{"norm": "rmsnorm", "rope_fraction": 1.0, "optimizer": "adam_variant", "lr_mult_o": 1.41}
Each number is 128 + 24 x the weight over its row's rms, rounded and kept within 0 to 255. Layers, rows and columns count from 0. The size above them is the row's rms in percent of the matrix's.

# layer 6 MLP up, 512x96, rms 0.126, rows 382-398, columns 0-95
size [113 109  86  82  98  93 106 102  99  91 107  99 109  98  78 101 104]
[[136 126 105 101 148 123 151 117 123 151 120 135 111 120 106 118 147 102 178 103 133 122 133 173 108 131  80 143 103 167 118  86 164 112 156 142 132 122 124 152 190 128  98 124 151  79 161 118 129 146 115 120 153 116 138 134 113 139 141 159 120 148 137 117 129 112 150 139 100 131 111  87  90  78 144 131 121 123 112  95 140 102 129 118 157 140 141  84  83 124  60 154 158 158 130 123]
 [ 89 108 147 177 112 104 139 155 170 149 112 130 138 123 140 157 134 124  86 156 135 101  92 155 109  96 103 164 105 139 157 131 125 117 139 100 146  89 144 144 130 172 125 154 113 143 134 170 120 108 144 164 132 112 131 142 132 136 123 153 114 172 120 149  85 119 170 119 113 134 149 172 140 181 134 139 174  73 145 143 136 139 128 108 168 104 120 143 126 123 119 137 146  91 152 137]
 [132 125 113 136 138 114 149 156 128  98 156 168  74 146 126 108 132 137 117 161  96 170 120  99 131 124 123 176 132 115 100 152 106 102 114 123 172  89 133 148 143 127 142  98  96 109 154 133 124 146 156 127 109 148 161  99 113 130 141 156 135 145 130 116 121 110 115 119 161 140 121 125 162 157 162 100 119  66 101 114 129 108 145  93 161 116  86 106 133 115  98 147 137 133 136 204]
 [119 146 125  93 153 108  93 148 119 133 129  73 119 105 146 141 150  94 117 141 125 153 142 126 106 160 105  93 138 102 111 166 105 120 131 110 141 129 123  95 134 119 166 129 124 135 134  92 120 135 191 140 146  95 127 156 160 170 171 166 121 125 154 107 118 115 144 149 124 145 121 133 139 123 143 134 119 113 121 162  82  98 153  70 139 120  69 126 140 187 119 145 165 121 120 120]
 [119 139 102 118 121 142 117 124 127 150 121  91 118 163 152 164 128 138 146 167 100  98 125 167  85 148 111 145 142 149 131 128 119 141 150 115 132 120 171 144 150 151 127  86 109 135 137  87 157 144 155 147  87 120 161 112  90 139 109 135 108 137 158 145 142 166  92 152  94  70 137 117 176 138 153  98 160  99 117 182 117 154 157 141 124 115 132 161 119 109 149 123 110 165 137 140]
 [137 140 155 175  84 112 127 130 134 132 157 135 102 133  80 120 123 190 149 121 117 137 131 141 144 114 136 132 113 107 126  99 117  63 111 142 116 104 148 163 122 137 132  95 150 156 137 139 107 111 135 104 117 165 119 121 125 143 117 164 123 161 144  99 108 122  81 179 102 114 102 121  88 139 126 107 121 126 158 109  85 116 148  98 103 124 147 111 120 173 130 169 152 170 147 159]
 [127 146 126 104 110 147 112 143  76 122  98 108  96 162 122  96 162 126 108 121 154  85 157 178 144 127 130 146 161  73  66 152 121 101  99 143 144  90 154 126 128 115  70 137 105 162 146  89 127 156 122 115 142 115  94 119 121 114 139 136 151 136 111  87 167 117 128 102 128 123 158 135 161 113 130 104 103 158 116 134 123 164 138 101 118 145 125 159 113 133 126 130 163 152 124 127]
 [111 161 149 120 123  88 170 100 163  88 129 113 123 143 109 132 164 115 150 162 157 100 135 164 117 134 126 115 100 140 140 168 111 104 129 114 126 132 129 151 127  98 127 157  92 141 162 173 119 162 139 140 137 154 134 104 137 127  97 103 129 172 116 122 115 121 150 123 183 179  99 168  93 145 156 131 144 116 126 111  77 140 100 119 169 130 128 134  93 154 118  83 128 151 116 116]
 [109 147 168 112 124 170 165 141 140 128 157 146 112 130 130 104 131 116  83 149 174 168  78 112 137 155 152 111 129 100 105 140 127 106 109 135  96 128 164  99 154 115 151 116 119 136 127 141 105 122 142 155 126 108 166 114 140 159 160 149 112 108 130 149 105 132 111 168 180 114 144 127 130  93  96 120 141  89 121 108 134 141 114 102 189 117 102 138 138 120  87 133 152  69 138 123]
 [ 83 144 154 152  97 152  93 108 119 155  68 126 160 140 147 161 117 102  91 112  66 134 115 136 125 138 109 121 132 128 116 119  96 153 147 135  76 138 136  95 144 104 139 107 132 113 136 119 127 113 141 161 106 184 118 149 150 127 105 141 127 138 107 126 158 116 150 136 157 151 108 125 141 157 148 143 127 118 133 118 111 116 108  67 132 108 185 135  71 126 105 129 160 135 151 132]
 [110 165 111 124 137 113  79 138 168 136 126 119 125 113 122 103 132  93 139 144 124 146  77 184 119 120 182 125 114 146 125 128 149 119 137 132 151  82 101 127 137 132 139 145 137 115 166 158 127 136 195 139 136 102 138 145 100 127 155  66  96  95 100 102 139 134 112 110 165 118 146 117  83 122 103 127 179 116 147  96 166 105 129 121 139 164 128 126 124 148 119 133 160 114 114 138]
 [102 153 115  98 134 132 115 181  59 142 130 116 122 113 101 167 130 134 116 145 135 205 138 145 135 135 147 139 139 117 107 108 137 138 130 129 164 113 103 121 171 140 156 109 116 114 145 147  98 144 136 196 130 139 126 108 151 164 139 116 142 125 138  64 137 112 141 109 131 126 148  90  93 143 135 125 108  75 136 147 157 126  97 111 137 119 106 103 135 140 110 128 154 109 155 101]
 [135 129 146 116 153 100 134 147 145  98 152 146  97  98 144 133 171 109 121 117 111 120 151 132  88 152 107 118 124 158 123 141 107 150  68 113 133  61 143 183 144 101 112 144 138 171 137 127 140 107  87 186 173  96 147  94 119 143 132 152 115 133 144 147 115 126 170 130 100 148 131 128 120  74 125 121 110 145 127 103 132 170 155 112 144 162 119 156 146 129 120 125 124 156 129 128]
 [ 84 125  80 130 119 146 109  82 128 119 142 132  92 155 111 130 141 149 151  93 108 160 152 130 105 127 131 112 133 185 125 133  92 117 140 151 127 121 102 131 143 109 131 176 153 114 139 170 153  96 170 149 187 130 140  99 128 141 136 115 119  75 130 102 152 118  85  85 126 128 111  95 108 171 104 140 117 104 129  98 162 133 138 144 118 161 130 130 128 151 143 171 109 129 139 129]
 [131 129 113 104  87 121  95 109 145 118 103 103 122 106 172 128 136 121 176 153  97 124  88 136 104 155 182 107 102 154 123 142 153 127 139  83 151 142  77 207 114 145 116 126 139 163 134 128 133 121 142 134 154 106 100 125 133 141 107 118 117 104 133 122 159 139 173 126 133 126 141 161 146 103 118 137  72 123 117 130 147 129 102  93 125 146 110 145 112 147  86 175 146 138 118 112]
 [140 116 125 159 129 131 143  83 132 182 103 130 133 104 115 100 119 176  72 107 115 131 157 136 130 118 152 143 166 135 167  88 140 161 109 163 124 137 118 120 191 108 113 164 130 137 124 162 130 135 100 102 165  92 139 123 114 105 158 134 104 154 152 131 154  98 126 128 130  93 126 125 108 124 136 107 147 126 153 159 182  79 146 141 147 134 154 134 140 109 122 122 178 119 128 117]
 [201 128 128 145 125 144 135 134 150 125 171 156 118 139 128 155 122  96 162 152  81 111 126 137 155 124 166 140 111 123 120 102 127 143 130 103 142 168 124 119 150 141 128  97 152 134 125  88 136 152 121 121  93 133 149 150 137  90 120 122  93 156 131 129 125  92 139  85 115  94 102 130 147 145 122  82 121 128 137 180 134 151  96 137 106 134 120 112  93 129  61 101 125 158  84 153]]
# layer 6 MLP down (transposed), 512x96, rms 0.11, rows 382-397, columns 0-95
size [108 104  86  85  97  91 108 104 101  90 108  98 109  95  82  99]
[[145 174  77 129 119 131 180 160 122 112 123  77 143 121 131 151  57 118 144 162 128 114 117 122 150 118 135 110 106 126 110 150 161 139 146 136  86 117 113 116 136 123 109 142 128  91 162 111 122 123 100 147 130 102 149 189 140  84 122 110 108  81 120 148 146 152 116 149 139 122  89 136  86 116  99 116 148 134 131 153 142 169 134 150  99 112 111 111  86 129 100 123 119 113 114 107]
 [103 175 163 168 107 136 127 124 190 112 129 111 155 126 125 147  87 116  99 152 150 110 123 167 123 119 104 112 149 116 167 139 107 113 143 107 160 111 142 165  98 136 117 153 147 107  91 150 138 172 128 137 136 102  84 138 105 126 107 145 130 142 103 145 126 107 130 104 148 180 134 108 110 150 133 135 121 118 128 119  81 184 156 124 143 140 161 118 156 111 131 139  99 159 173 102]
 [144 115 147 164 133 184 123 136 152 125  88 110 110 139 137 119 107 111 125 122 140 131  79 162 130 125 112 157 129 110 132 113 121  87 132 139 164 176 180 125 116  91 116 160  81 126 125 105 138 179 133 119 145 133 157 162  80 146 170 119 119 165 123 119 122 150 166 151 103 129 141 123 159 131 147 138 124 149 122  97 144 129 117 107 151 130 132 127 117  73 156 138 101 180 147 152]
 [155 140 106  99 125 130 137 127 138 144 195 116 127 147 109  99  92 140 168 126 154 117 119 114 127  94 163 125 109 155 161 118 160 159 148 154 109 109 113 106 112 120 118 137 164 115 129 101 151 128 125  97  97 127 143 123 134 160 100 127 138  97 138 100 119 167 172 151  66 145 140 143 116 110 140 142 112 121 163 131 150 124 128  95  94 145 162 108 137 111 168 123 120 171 145 194]
 [113 162 105 116 114 156 125 112 128 111 147 101 120 130 120 131  74 134  98 147 132  80  81 152  54 104 122 125 172 117 141 117 102 130 177  94 154 153 137 136 149 155 157 105 128 128  83 108 149 136 131 128 160 134 160 119 130 112 120 136 112 120 150 129 141 122  74  99 111 142 156 121 113 158 152 117 134 105 151 120 123 142  95 165 139 143 122 186 154 124 118 111 140 105  92 102]
 [134 119 204 135  99 176 144 109 143 126 138 151 109  97 162 129 109 162  90 118 142 148 143 177 153 122 124 142 126 146 115  96 159 124  90 121 112 122 113 133 146  79 146  98 133  99 119 140  74 142 143 103  99 115 115  84 123 120 109  95  95 144 135 108 151  96  83 118 108 110 127 121 118 141 153 170 114 125 164 131 123 130 125 139 159  87 124 117 117 171 142 124  98 112 147 130]
 [ 99 149 121 109 113 153 122 127  72 119  73 105 101 167 104 117 156 149  91 114 160 120 139 138 124 135 126 133 118 106  71 150 112 152  89 146 139 131 152 107 127 111 102 123 142 139 129 106 122 115 150 129 147 143 116 149 126 152 123 123 182 131 153 134 182 119 150  93 109 142 152  99 172  77 128 127 104 118 111 109 115 124 164 140  81 160 137 165 101 127 132 129 179 130 153 120]
 [ 99 146 133 142  95 146 117 134 121 136 135 121  98 116 111 122  87 142 145 112 141 127  95  81 133  87 141  79  96 107 157 133 145 114 111 122 141 142 133 160 129 110 112 125  95  97 113 156 133 185 119 142 175 145 127  97 111 144  98  85 144 143 119  88 142 113 125  96 129 170 137 120 141 132 125 140 135 142 190  89 108 138 122 169 116 183 158 148 129 139 142  83  98 128 108 139]
 [123 136 134 128 121 145  95 113 109 128 135 143 119 146  91 106 194 135 141 164 116  76 131 192 118 120 157 158 137 173 184 128 101 126 122 155 175 138 110 170  95  84 127 154 103  87 103 123 147 114 127 116 127 171 142 171 155 128 131 114 139 158 136 168 108 126 124 114 140 133  86 161 127 156 145 126 112 139 124 127 135 130 112 109 126 143 134 165 120 103 137 112 136 120 132 164]
 [121 136 107 142 122  76 149 113 144  89 131 143 155 156 114 126 139 133  78  87 122 124 107 116  85 123 165 122 139 162 152 110 129 151 108 181 124 108  86 140 135 117 168 146 123 104 134 159  75 100 136 116 137 117 121 125 164 101 124  92 114  95 101 117 117 144 156 109 159 103  92  99 108 114 103 140 122 100 145  91 123 139 167 120 137 151 130 124 171  84 104 118 121  95 156 113]
 [103 126 107 139 126 130 147 121 135 188 108 130 145 131 121 148  82 116  91 103 104 129 179 147 129 141 118 141 161 101 106 135 146 133 136 124 144 113 153 105 120 144 171  91 117 119  56 155 123  95 142 102 136  99 123 100 163  94 144 135  64 146 135 118 111 132  96 116 108 110 136 149  80 114 139 133 117 136 134 117 163 154 121 141 115 134  96  71 176 146 117 152 132 124 124 118]
 [127  90 123 126 149 113 165 119 156 131 113 111 153 145 153 108  98 124 162  95 137  58  63 134 108 148 100 114 101  89 128 166 100 159 140 133 137 122 159  86 102 141 113 182 114 141 141 123 109 116 106 105 108 120 135 123 110 141 123 145 115 128 102 145 133 169  99 166  91 144 162 142 141 126 102 152 162 144 128 128 117 123 174 110 121 143 140  89 136 150 128 157 100 150 106 124]
 [125 157 115 123 151 108 151 145 146  90  86 101 109 111 119 122 187 141  99  78 156 136 112 145 115 130  99 134 130 134 103  97 126 131  94 105 101 112 119 124 130 129 129 141 115 174 145 111 135 120  92 139 151 109  97 111 104  93 155 133 103 167  81 125 159 108 170 148  98 124 147 177 163 141 131 136 119 115 112 101 130 135 155 140 115 145 139 191 152 164 131 132  88 155 141 109]
 [135 158 141  88 134 128 124 131 126 129 101 100 117 139 138 157 101  99 131 137 154 153 126 116  98 137 145 121 127  98 179 118 145 154 117 112 145 135 109 100  93 177 152 122 158 126  80 125 115 153 105  92 121  95 112 138 139 170 145 114  83 128 138 172 110 130 157 124 117 127 113 145 163 114 140  79 121 146 164 127  69 126  91 129 127 102 131 115  70 147  95 120 174 108 142 116]
 [142 111 113  93 132 141 145 118 102 123 147 121 152 175 101 124 112 168 108 156 113  75 146 182 154 111 173 124 144 141 103 125  90  82  99 142 107  89 114 101 131 116 108 118 155 109 116 137 131 115 119 150 165 124 132 140 119  97 142 134 103 138 146  95 172 135 170 118 144  90 143 108 112 116 156 122 103 161 131 136 139 140 119 132 114 131  78  74 150 128 131 150 128 172  91 120]
 [155 127 144 144 129 128 161  88 157 181  92 120 122  91 134 123 110 117 129 161 139 138 106  97 115 122 178 150 120  82 157 138  78 133 149 140 119 118 130 142 124 121  93 161 142 143 115  94 133 139 199 138  82  61 141  90 117 163 121 164 111 139 143 113 143 126 141 127 156 109 135 148 111 131 113 139 116 155 147 133 134 110 142 102 117 182 129 134 137 130 132 138 151 135 119 169]]